Weights of a small transformer language model.
Size: 16 layers, width 96, 3 heads of 32 (1 for keys and values), MLP 384 squared ReLU, vocabulary 8192, 4.46M parameters.
Architecture: RMSNorm before each block, untied embeddings, normalized queries and keys, value embeddings, weighted sums over earlier layers, capped logits.
Each number is 500 + 50 x the weight over its row's rms, rounded and kept within 0 to 999. Layers, rows and columns count from 0. Numbers have three digits each. The size before them is the row's rms in percent of the matrix's.

# down: layer 4 MLP down (transposed), 384x96, rms 0.0652, rows 103-171, columns 0-95
# up: layer 4 MLP up, 384x96, rms 0.0642, rows 104-172, columns 0-95
down103 109:533487522477497525480430476628400573577460537510568465511477425568468486496462467516487448534625524469515530489564533530524378461509534459429504509512456577502524563514515520485464512473675502517536429574557531576485500534535519474451482480449508503551554454541551547543561494555531549389
up104 099:353413446517557484491499525554465515543620424457474384565526478502515430523481536482500528483487442436471392487534419585431462560519519606544505444465569507460525427469547540509507502476424497469442474513539534570456478454475540431513506540489545481466552501506414588574448469480516547467
down104 100:559523451485482513655573582472547520494570440551488438455473473457507553480508505430443592458532493535463408484492403557536419509534477559550456386511540563509484470566460452515506491533577532515499547545463598529486473473473527500561440584511491448374472529480576521538440463498435475483
up105 099:519474460525622564569522526584517428563510463522459438547417530468456446472435464478432533492383501466421450467582529468346609461563562461505522511493497556516470492536546534533520460517507479583551480513520527506470583418533483499537487494534539476501477452559442550479422506485617463506
down105 096:520583488556528465591532473382500471507403510517477520434589437473485515521521499551501539475530536469458435493424542506483556476532548528414517499555586578509523495474492521523524487491682451511463490541402559441548478504569453505432454538454569509436552529468435489443546517431613509496
up106 078:462440554535506522434487495541480472452472482466508477529496549477495478515443471492542469503487384451576521529545476511492447532523510465479468488492512504552440509491537469638469575470423618532453430560572511460584558365458413536546538413497641565466582549492502544526520449425454476518
down106 080:540495488525504555441519438481453452490400501415497573543493518434521542555441482508605433450513493550439584565522497476554480576528507487466485490487473634498484389406510529516461555575475541507447494507518497460472496513478401602518555494487550671505520443532487449489549510410484491525
up107 120:526420469482558497558524646565518507595461499447451434497443535458462473519459413529474497492467387503441454482534572541425538482519510587559503523440397541447470568527477560608539456495473554565512465526497572448366595522507521505438522468509522484518556486517441535493472507536497435492
down107 120:489474529507359541517509568524518598488498542628596542542410555580439551554530525552471604478497505481424438570568489497477558453552456506509430604524411554580498517441447480557437502522507498509523577505504499486496493528558433618469557456486436466500496554505481507500547526484497490488
up108 089:602461407467457388528531485487534519444495472558486447451399491539592463443544538434505580493462490493528506426558487492516476506495481434458532499532581445490483514518555456506545517515454497520520541692440543489554528517485323459470450487551451426476467523558476467470497525488497535528
down108 094:480578513506520481534494516553533476527447518513490594427479621485505583518541541490432494537477564508537475426635477604519462435494474471524511494547516546531462520541557455489496490570506516394421530463467420517515506546574529496536621598504462476512380481460424522475363503495474517511
up109 097:652501494490509443465555474534490473445453469506472504481540553486502469502364441443541623568519513519536503494527424450478551403449548478462511544491507489583541615442541590463564477438413465518503399449423540490475499497522432490574499500505433434468464497498572550462485563463471456514
down109 099:489493534549413441482458589575591518538476526572517475497481568460475559549505526511481438518538422438490532511521482503570424495513497602505516515447528547585488543577496556486460472458488455454464420471553475540566438412504522449497606623523440486605449539492445531544434426521537417550
up110 087:366509430511486567530472597548590374516468548560491509470466554414537500412514396511457492472543495477501430477505517490490511451532506512560435526531519406531478627526468512511541527518382632479515484471516583481442547442421549484504527492472464456529512422476509520515564477543473504482
down110 082:517507548472618556558470433476517447469530543487533528453506513492416540427549523512454432529435596634471520484519518549495445525425478540465518464566432542498589464527535400450484363483479479491452500492446576518460486526494526447567509500503405498500508482465564512523598605465593532521
up111 094:521456426513405494468470528465604478523488411486452540543476588482470445465474498510483483543406518443511563526489521571469672483501488484461540452542433398520496536456390424555541546457487497527484505491393467506550557420499482502471473482615497452475561531526538439431476521449540459554
down111 098:529523434406515582614423522499438483529596515446526430460497579444475538461515507523517518510458424492457522513451484546536507455526384443534550497462554468516477514585485405502462484486520611529511519444468481473412431523418601514426494518519448463590493519519538539598433506503526400502
up112 080:435511364418545563467478539429524453520533507506616454508382531501510476559388404519449465507508370495519494572509424481479479484485553619532511530515487475496493610474473563589544535591490511518529490453478543444457528465477510475488500524458450433484516475509456496498503586525568569502
down112 083:446500441448375606511482480483478598479571513592535563623504503508463508534562432496391513490516540534469531598546531412544454517535522542508563521585560510563502523413572463463510553524544485409519483535507529496457429545488543431568526440457482482519517462441463487555448590486487526469
up113 087:430496494488457474548495430598589525574467466518525502563509550494502546433471532537472543559483507483501532416564480491411471514476539550523485560372617507584496532581434437431528502467457472461586460494492509528573478455509490472616483631462413441529535515433434451512458514522495452502
down113 080:477581552467518518478572445520522497520512514598479579549432597559455557539459512533487465480531508519523476539519570453434530536497468479671557533510414621599564491504558522463581497537571484496499512469503491508515447538468549556517502425464524510512526534389567423520473572459457586479
up114 105:488506519372551471500496481496487519474472528538471510491461496447484360452491436566520562476481508492540496475472472581484613497460470443416434572498540459528517521595465536618504567508436506443562550543508643474466542553429458403470439528502470539488425524560538502452601479491463481524
down114 111:499509552472463455518477500531595492553509499454591478540529451492544410639501530602470529495503581477452478521459589488569448438466526510428523520546462564514489480502509491404586522558468502547460527553482517414514567552481474550524444408481535602562535482470432562551507389509414457455
up115 107:486471486451467470507566578482607442526442539449582427510481479519530479433520424457482528427560492497565484479405439521528458476551548496481533525484466364496494497522467441488624526475492566528576528504497564455492481409468542486512531505534554552378489577525552598501496499574407419475
down115 101:616538516504473519413551457416525524610413528510531523483415464421549519443457535553553490419512510502526492484505517445541399578496573478534498465450434625468408481533507500523582500401459527489543517522512515472510546604484420488485551423464549571501548456481470529562481537500566556467
up116 079:480481466477556530461483535477478464451522554514490475533545438579513442494455490594520568530473492501462358455485452511501502550503514470493512443429557452445527622517527537520494475375474599450503555487534568573610446514588554489456483487508579434502466531517544525466514418433370565491
down116 082:545490481550475510423493478510446522493432474433452443541441600471514476437560580458524519495617505502517488499483415505534467590493412490480536551486475482491592490550552534480456518536553571455557498474505555516438453447452604409459554532592567510523536535474535428399483438619469524431
up117 085:394484556517517531518521454535518550538468465450500533477606437556469451562408392515501472582494411470481433455465503457464620574566470474571529498489509527546512465472444528524490393449491525606554443469496568486450529497508530495508504591539497402467453506418397511470539542478425472520
down117 079:561570542605517469559447449527511434537475614520486568464551531501465502538484500552473509569579552392529495556504574452531524530511538425438491477468430488588508513444612502424462589512510453624474552463468508434523420466520481554487437521426535538594470538471490478519507543456509578491
up118 115:505489588488416467400511480486536421485453529487497474484561439515464490473561479588534565445465562497528488495539545497456628447560506529511435543362426457380422503449371534517559486495480449580525502512441521508532474410450531458470562510503526491451513547555508538557517596534503513499
down118 118:493472422518509443499510549488461468544452477443515388478471428556522486451495504487499491450502508434457485469524533429521484515501614436493446530641486603510639347502458521482527460571535393503543442528482557452546454533533474511449462540455539554476485415486529598478473467473513508553
up119 109:418508472514503427461491526430551399501544470464473492566549541470535453569423543503534505513506486480519492407481500523528448403485503521534475485471572500550482586562552569381548419462441609420486405486500550501524544366519497490549446469493423409463499493528503528484515594449561545541
down119 113:514538563524529458455598528521557504460486454546485520589499572516488504475504495429511493445577547517476619426528555499483459497521527528511477382461441595588608445586525525506554460434500446479429432454586428529460561447548580439480558533444471453431434511503461441525506528556523511544
up120 096:479403510505476513552497508517454453548490396463525458527403497461497404562410496565529499478519408464461527394533544462503472504559447491423438477515544457420415513595594525501522451465526548485529538495479480584518481497417484371483562526507527452531471507468571499505533593552437543592
down120 092:586598509568510637537447526514351454491585569519477504415558451422435502472455563392532523508512458497517569478481520529526494460528468461442508471441453439459410435476530483522529474468546533431519551422470437519396512505494471529452492576523566491537465484507465547506447553549505457548
up121 095:398467525393541532504396481500542438564526463544411445465523588472514497523517522475470450532429576517495518469471526441426518470481584521478529519377491541471603485432576584556575515548544584480494411458557485454556494494545467443469555541533449437534454471486482560516521505608486484543
down121 097:511529453520479536435534514569586481522487533494592414487550422437441489503482475440542522521444544535483486519524473460476545556477496516444469471544522514517417576471440535476421559454594476552595537412491475571464603519522480525427473444398429500525568463542427607507575510476606556495
up122 117:533498488525465507505521593536556491475525515526532538514456526389544450461567474545418640553487557475485559553526473513471570432488569533474504550518405428453416498615487468589428502501454517493576477543519577471470490541400363505485496526547531525459465575434500547451523469487526499568
down122 113:428480496455483437462471580494511551474544482512606521519504534441429546466435443459479467392526470528457467551463493374545436397608417590520504479521526524476564592515423394499490439439512501566456610467534443524472524541523534548496431553503478452524489556455475482515438491464493448498
up123 111:493491513520519438483506527513563525479524521509504405432473557479491504470577435454546509524505481528529517494651421556460520483405514554489589556451519417435453493549580461471492474443480466453484573666451491503520558462454576464497390429510512532459562568523538535427559565542495537488
down123 114:504517411508513574524490492450514449487581460485597523398501455494478486542411511537422409508551492499493486525461506501464551434542599505478489440500479559561529573487498534500507476433577486563437467506438568511482459537536601522490488633427423527594546534449484467620497563529569557468
up124 100:589517480493455487464529528501481408505460461523565511552502477407497514400512396496478632458474448553522437397529589482500511466495547574528578481454544390482531475509479583423528476535399560512547461528530432461424584466439558492534501536588549522512466446524550515545471525546466492547
down124 103:479473617523466534497534536468530509496514436513422596468593544431557526490508659433482509577474509510535524440533538560489465523458558513554485457463517509537462460523418500552563416546522555433468420509468404574491509498580504504441470534485401434564478499422495517481537506396529490575
up125 118:557496523458498485452561526472517452464611502477415551477538504594501371487449406505544568415478495463472466552564483450369495451511531462459577513525496441433474481521490429549478524534437480505543471559466458556503566399505423543551546469522584406478485572442434557505458537480468475532
down125 125:512524429426504479500478543549544545487461424464474471555533520522499487479428503545438454479477571451463513460529518456460441455395431475484567530477445415447547486400483452532528544511498501401483511516479536479429571581373462557560417482504526488417499432437456530499615474372500561485
up126 088:423433424486528537594560464556501469535607443541511416475492399519516501487494419484475441574488419426441437464620496414323538507479498530506540559487499559543464459538528557466470497506511494530464465546452554497504558512545478485493513483513462466443480440425506489466572536416530557516
down126 082:583540548559513473515464552515446487506449556409436519461495503486449523497510493487503489464541557513463530567406472599610484505497575509537541538451431473437569448492506451561502409535547489576471527514505517593465498454475506477328432435522525518445532449609589478488508461594467525471
up127 108:491526558469451499538500585539557517492595434554500471518469467552498446527577466476592555563471502490494357463530462500494422454479466505576459482463495398441549612484478493487528427528413575537535563495529512607528569516452518416449543533463540506435523459413562560435490496472499426517
down127 111:438509437531491530492488521440469507463475536542503511542510493461450547388451509501523516475396575514499544537511540591485493555458444468601629552627527543463521553504483403489520424485496442474528573539623448545425530560415550507478549419544512494437489524535424519401488495462522482490
up128 095:528528465510542536496441565509469437459532516453534505490451500471503428531403478561516526509486415480469469462488409484547569410518476533493601552471523516427436465541541534546413582466510573409560431509564453514549451404405450457527546446491524460527514584401571431441494488512567487579
down128 087:615473542544492537529433461429469560521543552423443516333523451495468525589534512484485507539568517495472464472486495521505480565476533491433401494461443503481485365462515471488493471443546553533502486498469497569416455513482364548469423516554588521614551455525467526535509504497517480436
up129 111:472551580388424552478484502515545486398607546508536419429484404565506533402515437478463561506426534437568509475474526523493535500571591500518549506441500414518510539521578443428564449493513533567513406465528554525509554520522479416521503483558516490552455577468466481456396458473482501520
down129 114:453493443463563404457482466459495454522476414505602445503529531530509395530466539517498443474575525541536507513499542465426463524528484538503536433474496483509500620448528555533494579621495446589517562548513477604373524495516407496450547506468530533452450473448386484530607475480485512495
up130 091:493490497474466572515571542480545478509548434499435561513504531515519517524516405498577512474521446394481579469539450464417484463433546505408549482539532421429535488600538455428477396405465507535503397558518496491592586512473515523515478503460485499431422461472411456380506540573502510506
down130 091:490505500540489600506509508478501520441520561443482509472469557449504539579519463415663454498527507428506515548520470418560520508432518481515506427550499474488567464492528481550462453459539519400375474420443516524439518544488620540523511563419446556531522386484499416513447533571474478441
up131 082:464415455491565604536524590410541451504514400531454468471469478493533522470474470554519433515514502538500392462525476517444573471446516435418518464429435509534473489495528457598574406472494538491451513578409595459518525507462467496469435423494523367497582540462545491443523524485540470549
down131 082:493563484375510565455504485571442462563504484531574528641538541523452511447436442534523543545452436491543484520613544469566435562503475459592465435525550476481551497517544520582498522556482515524477378469584474533493579446551470501420544430516440466450536467456431438489471462472494530477
up132 108:438493540480613519458499595502556501492532535430453512530533531455502565468515502437469510503485360498400534448478486570479497389470499644543525546465596384455451550537444427451504558518477538503538397558519471478546453541479449406526508555532452502467486555452506451531474524488531513515
down132 110:494525512531528463558408521601491530559491496426435559496505547500542604453517467511379480556525511545528486418396466560458377616483521520514517447505486566587536498599472484471480508462476528556485426400472478512539470459495449491530497496484454508582513458452521466514517469634485481414
up133 103:505463534489583490505555512534500530422458553492447456531513528561572456575403508496516438427495489523432512484627506376422538482491492503523566508486482433462414525517505548577514498447449475413528453481538580437571524451559498466491506577447547418556555549427581452423545485484415528477
down133 106:430500576479514524514520587532434502459530485507519590491471565432484503416457470423567555521445491591525481515501537526444479520462539466523529533536554492506483496564589441409509378583506450496520494431433592572560527467471491481629485560519435518544361543442505440477490481554516524546
up134 104:442545523494437446518544552441569515407533534563535420482435497487498470445516469478520584441537531378521569527528503541498460484614535527462567516471507488479499461529473520403561498495426527487408529545519466474449446489516479524575486448541384507321505563577504503423491461476472485536
down134 109:555524620495556433415451439470559559478491621487520493531556499517521433446413487564532552430654545550495479474488536495479597535526510495465485518561533440478517498512586500468554512417444423564525410509483545505545539469456536487546600495469486523521474551469492493546546442472486472391
up135 100:536517512444539562454523556591571514525489431524414498515446587446476509495557467471538467502432524491554530466477554508455484485547574525515523495484460515462515547552515405536427442557288464559511591471508488527478473403538486520462415447513530551454510522539486640556461515535485496501
down135 095:537522513568507492519533447517522585544528569542562452512546455526436495446407590435488598430567541431477535552537534545464505457607554450452530548476502551541620471473514457464514564527548491537529510564442467384530518533491516527557527490521531473582567456555564431455531435508511414417
up136 111:456545535475542524500476585548535415544473446444441521489362468496494523512385457507542465358425382422535439411576515420487483480520503503549568494507533474505534469470456513545474490519464548446486506552479457523506538493505449511494596497568603479462565538510538544478433561513563540573
down136 106:510469479489512463428481491549600494457517513543459520489455445489543591609547583444512560576600536530464458526426499506411546539541531521590454527526549509529498460464399486607512446451565531474470488605493469523470426475511406570418474438410530454547528425522559510474507541467532546498
up137 088:513544477500564505521480518428498519516465502562585465460528526488527392487424468585426529473559436443538479452476527431527557418468458477548543577524505470513514574444478406573544495461537519558507519461466403484427476475504441514445400449550567391576533502467471569411568560509546413510
down137 079:597515557504491575534550505475421485495621552436525561497520534424478390437508441476549563563513465560524461485470438503489515505499614442436423457497478483512440515509520509495509567507567462529396529442417447489501453555530466484487486463511538441419506466482391440626495570484539527446
up138 091:463439453482554521353534555557532525413511537579537451528515468507571430513509504467559506498531447526484495471540502435547552402574484512475477543496487496454497592514481528525460483430468502506465531587587568470578502499494525476493416504548561394447519588441490441516599582447495595579
down138 098:566527507457470470418515463484435493505476428601611536607440500541491457611459505509487453500543523515413566538460504509491572458524468536586488508521544515489448558425515564506488479471546527491432519513560462535565460489579561506444469585496457546489472480409550507596580576591582560529
up139 117:505375472419626421512436496501538493514494571489445499596429502562513506514479506525541568581444520460495539484496448536430524468575520639451556583463487479551487511527446494484519485469477513530521475509458538435384547499447428463486419439541492507508437462524422449440558446550445538558
down139 121:438389439501483549569422527535493457514478602587568510496391545413484508492510408577480502463562384522436430528528498388478533547513447488494504437476514515541472518533549508541492476493578478483474483494545500509458458505428515470469495537444465513626498432532523464546431595597515442473
up140 105:532475411479577498468503555432504418577477387536477415514575513537529499472421466552494553534489498481537540487607438546523631471474584495461575497505528487537431496445566479506499525518487523557549560571486523459477481413512398522471484476536524472434516477472478487351609483498500440534
down140 095:577525496531521522505485533531450468497495615518553501525446549564556454527490488562595473525467439473535489464557525533521490492574478360612419481472499571560418546457423475433514472576500425537490457446498505460520474505544529624459433521428557489443479568498569565454487538485522550399
up141 066:454497519506512528500566501471483496469498448510498556445544551449475556571447442432603527504496453439509597544477519483479595432399557548560524520509500474507420497521589465525514527462389536458505414459578495425528573556518405538565427538441493527510433454506451509407459452477438443595
down141 074:505489524584477612503602433468479453489431463449495514457529558390526518517546620513579462470532533503534555579576564483639466541425567540545469490497483502497498522474470535580530476507483548439426473405473484425448515518483529529502531534473458601554487423504442471515442447571496460466
up142 111:471515512489528536456445526512510495494499524502392485483513512444479482468486397520501472592428540438494457498552430566395563528553535528495549503391442475464531425543483496459445502409480436499496519516510579544529471478529422500487405486549472471486515426643455552348549499412447505552
down142 118:508486497501488488504398454562534421566465570470532570527324506434460425501468465524510511478506499530426496546453475427505531461442484502500536498514448520449496496514549564457452599369432562572490526432532600455523533574483573524458514539577389449526515529475509545528464577477480471503
up143 092:459486453443447519441473470468424457487455463531480474430490520478502499539472425524588567427501403458540528517519496530530461524491505528503555470453503339518453556544525491442511468586404522497619498560539480444514591498485480477572350548513529563491557441534555473519536600491469451558
down143 091:430441475540474599440445404485516487477517484581509505447490594502463578456496538514534495470638510419612538507484422466546441488410472491558549546546458439520477512566524504521494493501535579461494538492552499458537471428495530567557489456518454517590453412508549381508504552549479405522
up144 100:434503500525555498571463587576496570503607509506424570578486507503511486503503491519575536488404514532488519526513507403554680426507475518533481563483477574484515536526419531460501458528451568490510533500494450579530551449555538366501472566513517506440489437508526433501577574464516508568
down144 095:533518497427483557454548488423445472479430477545484464525442576465425426418501586521544395461461489474543491553427505493541513489546467446597575512524482447452516515500546529550415494573443500465465502549632479589511517597483548492556516447564556551420452584578502540484496440523557519473
up145 109:493468552432490539432509517533546497508538374486577503468531498547461409574431481407607545453528427498520469398460549483510481486469480580517503526493473442522534516522469533448420503526457526431453528500528432532478520482516515470597484503475436482468621591466544656417496506507567461465
down145 107:461538459483489528579473598441484486517504491521469643513481530533429503548558515502498499623507499593584507491458483456468544530474497477391458456484546440558425502472340540616515417460517539532494540563426461538489465478530508504444472544438440470563439540473483470515552576462536507516
up146 062:486485447536516468450615517502552428492616449467553496498434557482592421455436561499485528463412465488564555480580481478400590417521585514519463514383485493463462518508535533509573446522402519490421510493447610498508509410537419546478487500517466477525443439489451461468513498486487499447
down146 067:459580572555468581524452456447502558560494521465493537425549485479497509438467571483483466570483588549489468475508492567461565508541515542346412434426445470465478442507414498558443415436500502513469498473454550445421562457437494483529393530410559485518515458524501475437521472484414453543
up147 099:532516449425443426457548519529522415518388485500529550583499561446491489425546515435422456486509512503438511468554423586455486503514540558526446519429508487553524466545420500450445540452491505559510476524465599479455459400479509478586485543534498418474564440649420499457541567533461520464
down147 099:408504422354528434528545470489476467492516628543518539491465576475486513519453483524531469406532478472531487482389532430627556481431525496470479478483449563428463506488544562515571415444477489495446539474511385558503485475525442535497487522502553543482427477405599514526457467462462516531
up148 081:580525502476474459559542482556529527499486538608508424438485608427593541489414500534485516476497472402535537523572456445451609427430543498543414595459573493465440557508531587550468483556496459438515482545477548498523476459514542520572569408562614476500527539511529510488488470536487521452
down148 082:499547542509495458464451433580473500523559552512480470538488582456458454423531417544422566442474545479524444549569584546426539536496473527544504442465553596566495482427459467568474548586472501453472557490481503419454463503509556559467493456532484536490362492524566441530528429506569371454
up149 103:457529407455499534572574588533564507514621480429471343481440492604517485512543507502504561521498452535543413421462427526469507479479478484504477596516555520527410496513516484560576471495451503484506526592500513537541504540516466406487475503450391411537502559555556522442547526515509440506
down149 110:562555522467578398524461503537509505444481500507456509399443616495529526492462449494452473490467502551524467420500505526568482505458489471449444567394464463446428415451612515487507521442433495511500525478408508428457524475607459515619469501509516494486449516473342548521443449464506464502
up150 112:469491481541484480423517511556597382426520472509509537575523476479494568459535503487527501404413483488523511459529476549507469440537490466483460518507561467570539515596568577511558496501373610508432453518506505511449551483418448446571497500529507417474402412518584495510474538579589540448
down150 106:426542541628603494505474466561539579504581495550414551582502577548455509444523571534459521520499582509520565499452508511510549481502528488547399507475424475508495477492505620488494512422444579514413526382522488479512419472486533511517497453508469450570471459515538571558536569515602537501
up151 095:543461464448508508480544460586487489486539499468447551474463524593462469571472423454535549545399515511476579469483427489571606573506458532447536484453385485529553525435459485533523493511478633515617487447506449544468522364446504464482429512528513497427559426519522472511509448552566458509
down151 090:513494593557438470577400499553478522518418497409495511531493619553465556569555507554421447557499540489478454466496462539495508466476507569516439521565538532525570523511584523527379505477491537543481421553536516470481463446513496490527575449456549420563450500458527476549483340581478469465
up152 094:455449462439420567494568517465531366497512481530589480466542417497525463443442467450483421429525515352517470474505513538476475527586524544456463533366526470463452568450532528476513444439501551525527558484596449431399463493559518471558471507512502491448519485513497433502428473497529595513
down152 103:541504433518491477530529447498527524479466498522542415527525501515429463518498482455485603529663470522462486512479549442525512528544542528480492570474499503511628521526492529493604471459499448476622518524592619478454425450422488437540568446400511461441507397405524444533485485525521492467
up153 091:489417499474462477497411551479495453522516485511425410534490505525512480536508419609542487476510463384573479459631519501504526509519533502391501506425520467538546488486570525396442515519459464508461521592531460501444552433489467524628467411495446520466551417579431524514483512429442508566
down153 092:515544476555520561502470512526439537510467491572527457451429588460456488475522501430477557507564492519583561511512470398489523493467432439556520451528511478538502478540596455475481542531570525388509442460568518559536578435509425454537507590347502466521548470498443437445454494592417484579
up154 096:455525498521525522476594545415479502405513522529551461536475469510498492427485505512483514444516504505494350513595456451511469398553587502532409519444464482506454457596459486459587562476456538457584473492544440465592492519479540498501514442476480453419544479556556516415494483448346472498
down154 097:436480525423405473473535397495514548478445410520448616481568500475505476526565618518502581543490560410577498522531522542489523586467451585507507501526638546486495556508534507507430485534442449514506525439459507484472503557524492540407569502542491550508458441596497452547514386488517497498
up155 105:543489427461569540516517517555570419532534494448509491520463520515507431442417538515457509557457483422580549546443496582473478478556511570488508512363460479480416550462486566518441552442404541495604469508526563450423475492531453573507501406523470500486427438536515612504484438555504589518
down155 116:523487545472476434557476521509478569422500522558543544518531540530461499468569570542490571513553523487584522515430519530547487435543547470464624457449482574631567529390567472544475516515479407532522523477521417537423456477541439485471546531543497458486431576516516442634513492551473409486
up156 099:456467554403559534424480470555519538455562505408497502436497514564473469504466539600681534465545380498452483504484539462425517434507469553454511452520424482429552475485462479498503530492487503504505510570529561516370590460520532400483473502555480529463436518511489548579425532504530469527
down156 100:545456579559534549439489513471472496603471385465482484412530517472542523551483557541476459560504420526540548467599440568513499487438501538429507549461518474379555570531425532479480544551507508519614538505475512397430434498520478509531445465520512489577475452537489583559573421520489432559
up157 090:412508511515602508577483544528520526507519425445470320511468455528556478507489517557444547456490457426431468595499449538493480467476547467564488489493461477541490529503535436513504427553454428558468501498485571485463562435467517532476432510511516514485572526541428643389494609470468467502
down157 091:455501528519556489607563535508434499537493579562476591491453575524510476517410486546442448506479406496396464458565441502506426580461443494520459473500559545541551513520558493513576528524529429426466389470514499569522531454504510516478516482508616592593515480515526540490481467474353471484
up158 132:412541501453401444426491531389550475477494517515399521476492427575520479466538465558524645538490505490511491469536494494473438488504501486517443449446515426461409529637495520490490494448450576471558423534461602547540617531565462438477453506451512540509524510560460523525518457471474581523
down158 127:461522446492456480464546498499535498549496620495454544441435482567546532479522588498488577510439495526562438550467491402557461488443470474550509495550478523420521533544432483515482560522499525420493578641437461520552554415497451502398473461464559502599386478527411523454517537482478581521
up159 109:576482559485563407516451443508516449516440493517544431543529549442472468418545399480510543571459551450490558499501541524430556498515498545525423482450484496499493530584577496412549487570418414543448560581441505498500580451440483567526462438559567471402462433578523564430540504518477500546
down159 107:462494460503481507483509506543560584663465495514464535579507509528545528526512509572459572502490553447508469603521504485553563469510493539373506545527427497518487434516456532466481414509552478512554522533530540449503479578526427520424467408485552532535476506515519476409438347549463489382
up160 088:609544498453469477525442496520463467487450503567509498502574560494480500536519529535571616464513501519429511404512428559508568565408492539513537482479582482519465562495498539520546453418384537502471475501589453442531603441463502513540471553563537432483467466523598544503562632513488546571
down160 088:428546539517439596465502497537381394433572420459446479514540586443396532489569513439541403536544526455525526468411534498427512448499510497606450430466507500589452455563522498507452475531503558511519459515498422612506494451497556535463584506441507519475499436468531504493427494476516500544
up161 098:581500439498359520584565481489512521547497542490527529527514520532510487560583506509561469474460535451581490477542502464606518466531563518455457491470538454466361585552469392477513576476445444445533462551478498528492463543490582527567460529514448503478543407574520474451485465460539640525
down161 101:534574454498464604555513468500575443439433461383484463525477478449507454430417513503439536480511475509476479444544462490360551466502561409466500489477510431434486529418420584594428480547536511555446531530549514496474467536569484531476433552594511557580486501536471498474554440556536528452
up162 095:564426541477476523499478469427616506424594518529503467568451460495459464500525458481522601493508567410523588536542477539495483545508619608482599555532473392595520533536512439582617504545457473494530503586509548461515491503516424445531560467557498503484547522534497543434476482522521506480
down162 096:539396522502488486514449426484501525537515481486601535562611432445509509570487447517458537572593552534457446451551459488440551530491556553414542500633533558609499558435492509495487446490526419504485452559506476556524480541467446465533536591513427520545524551410522487520518508482455445398
up163 096:442459381500539433593429588427484528513510451469476532532539531488445513492532388543551469401478508510461582530573461474480574547490540527450475540462548442492444542497518513454501467508460486561575406531482440496541483439553477472560377462448581541557571470509518476449456604548438481509
down163 096:443517551403388500423433447511511540424566436530498410476498609535360489580471536438510498470613532514570485536476439516525503421537524556477547504570552435508472492470529565521404522393537541537505475523510544503481463458502547486493516464525434507489515492487484478536469383537483411485
up164 113:522539482536458431408470661441512399446476499513515512449474472539499459450580477581555552531511568475490468456479455568527585477500488551484523483384494384546531480551503462466515388522457559546483526618433498508449523460401440495509435476514509465479523548523486520505440425491478445537
down164 116:334462443518485519555538531531497485448523521485511543530500529472394522520526456473512507520458467420458450553606467511461494450515385437445515447510516485474481585461449475516505414452530559509546516572501447512432556482504479401383533492516360561489514514405506478451474413513446479489
up165 109:529533413464509496443567497562568473456598472496497443523488433553560479475415464550541552471481541492496508482573470526445564480594612479485444535359498461463454515470544592475482443461468491563503485458530491490519486492502343519537501490510477371544504462583464455497524451527439563566
down165 110:496533512609380519481555485536497466519425439446467561549507410460511380525413523525512563545526534557526474457529473582468488529498534441558517439488529448429480560540414492503502535491530434458484507535430550500500496533523534609577506509491530517532493542340595411450528565489460502477
up166 105:484440439472540526516539449441565499512491477497493533480507542590471462465505471453520514459424514461475460409504532514490525526630427629505509546404410489477562470497466509549478468479448487561481450531457501499418604543466494362479459523491407433379589504452531558519507558465534553503
down166 101:501499530578564436530591555512499513561517474474473615514487511422474442476601473425479433483455558487541504454459477621508500568509508520523517465436497600464489467465597497527526448506441407430520508461437530527436577540499501535550512487447427513482526485448523491553357585409492449517
up167 083:507521490514498493456423508443539366443493449557551518528505511411569523500492463556493522490506425436509411468476553547463477463482537633558653484348514477559453502499554508444476485465453513425534560470510441453510568494532439556487463513510489540396487493545516500482476508452403456543
down167 085:537511491502518547602470468525491509440458496445550537492693532428414490425485545540450527548504523480615518447549509513479470518490531535583456540511387528475505575392521637535544438572499488484473535542517522464510479436602522527492531459484482440545426445471525504513453502552481517501
up168 094:557365485442462470556516529533454432431447476545445467568499536502492537382468437454540563517473477509487574454560485561432492490489569555491653465576526532551480486535410494528538530450454509510558474463489411554501499445434402532555495447578466423495480504443477453499495498535475590494
down168 096:424591462474523513502464476484542539488546392559472433526454563479492571409608447500505481502410445536537491483463495481574510457544419477559485487430502506519457494504401520437497504528530501537474469457540557539571481410532557381530526522441461454491497495433598531396406548516554479586
up169 122:495540454454462487538473511571489485445498529487535495454509502428513482439528470493506646477471510485519475451510416561428549406517495510415546501446427463528430565568570508529476532453469452550495448510502551575631539516541486437576513482553481518534563412659523489458516506566554403507
down169 123:514512429504494489486479495601507492502465551489533442450518478544468520475433448498521466435487500525521504535591479506535615378542556496404611439486340513530523465498510436586559491526505512509481512469529563521550603436483495460521451560500616615449574491546521500424501524466465523523
up170 099:550454574453518526482423632416473524567506507483524396483489465490475460505544412424519510483528400499486563428532487445512532491492436539463473414444521373445468572507567544563502504385519544520483541462463562518489573470504485480534412552524443532423534531467514503454608519535436524483
down170 100:523517508537468588605473479549453448433509489513569477472593522453414578459559497495517478416501431525501534491446548523467534564539464456437476521501579590476573483478478507470522527649517554525548397581515464513456466427433472522421527549522447435510455513448578457572489432569540467502
up171 109:570553553507470483614436582507561497500519452485535444452548507478525520432521348477562536561432528534529513559566488499445592565476536499482500573434441420470436459507502590524542454409505517576524487507488506427534481456532475532563478535507490506464594465533450611389494538488462510538
down171 116:491504588524486437519489440519477487499508524453539585458514592431518534539496451406517459492480473559574529474458490536512555500506491538588453395494563487504535462557486622490448441500529482446537396445404517562567417471491642514412475507568544500475481529541553425475427432481477449535
up172 110:459531458448558454550445495466516404534513421482535504494584532488528494560441501477539467452397456506472546390473500475511499490448480534408503479506490524482435610565527539523510554482493550564521398515574455471582596450531478487481514510479440376414493515455471451398509525487525585610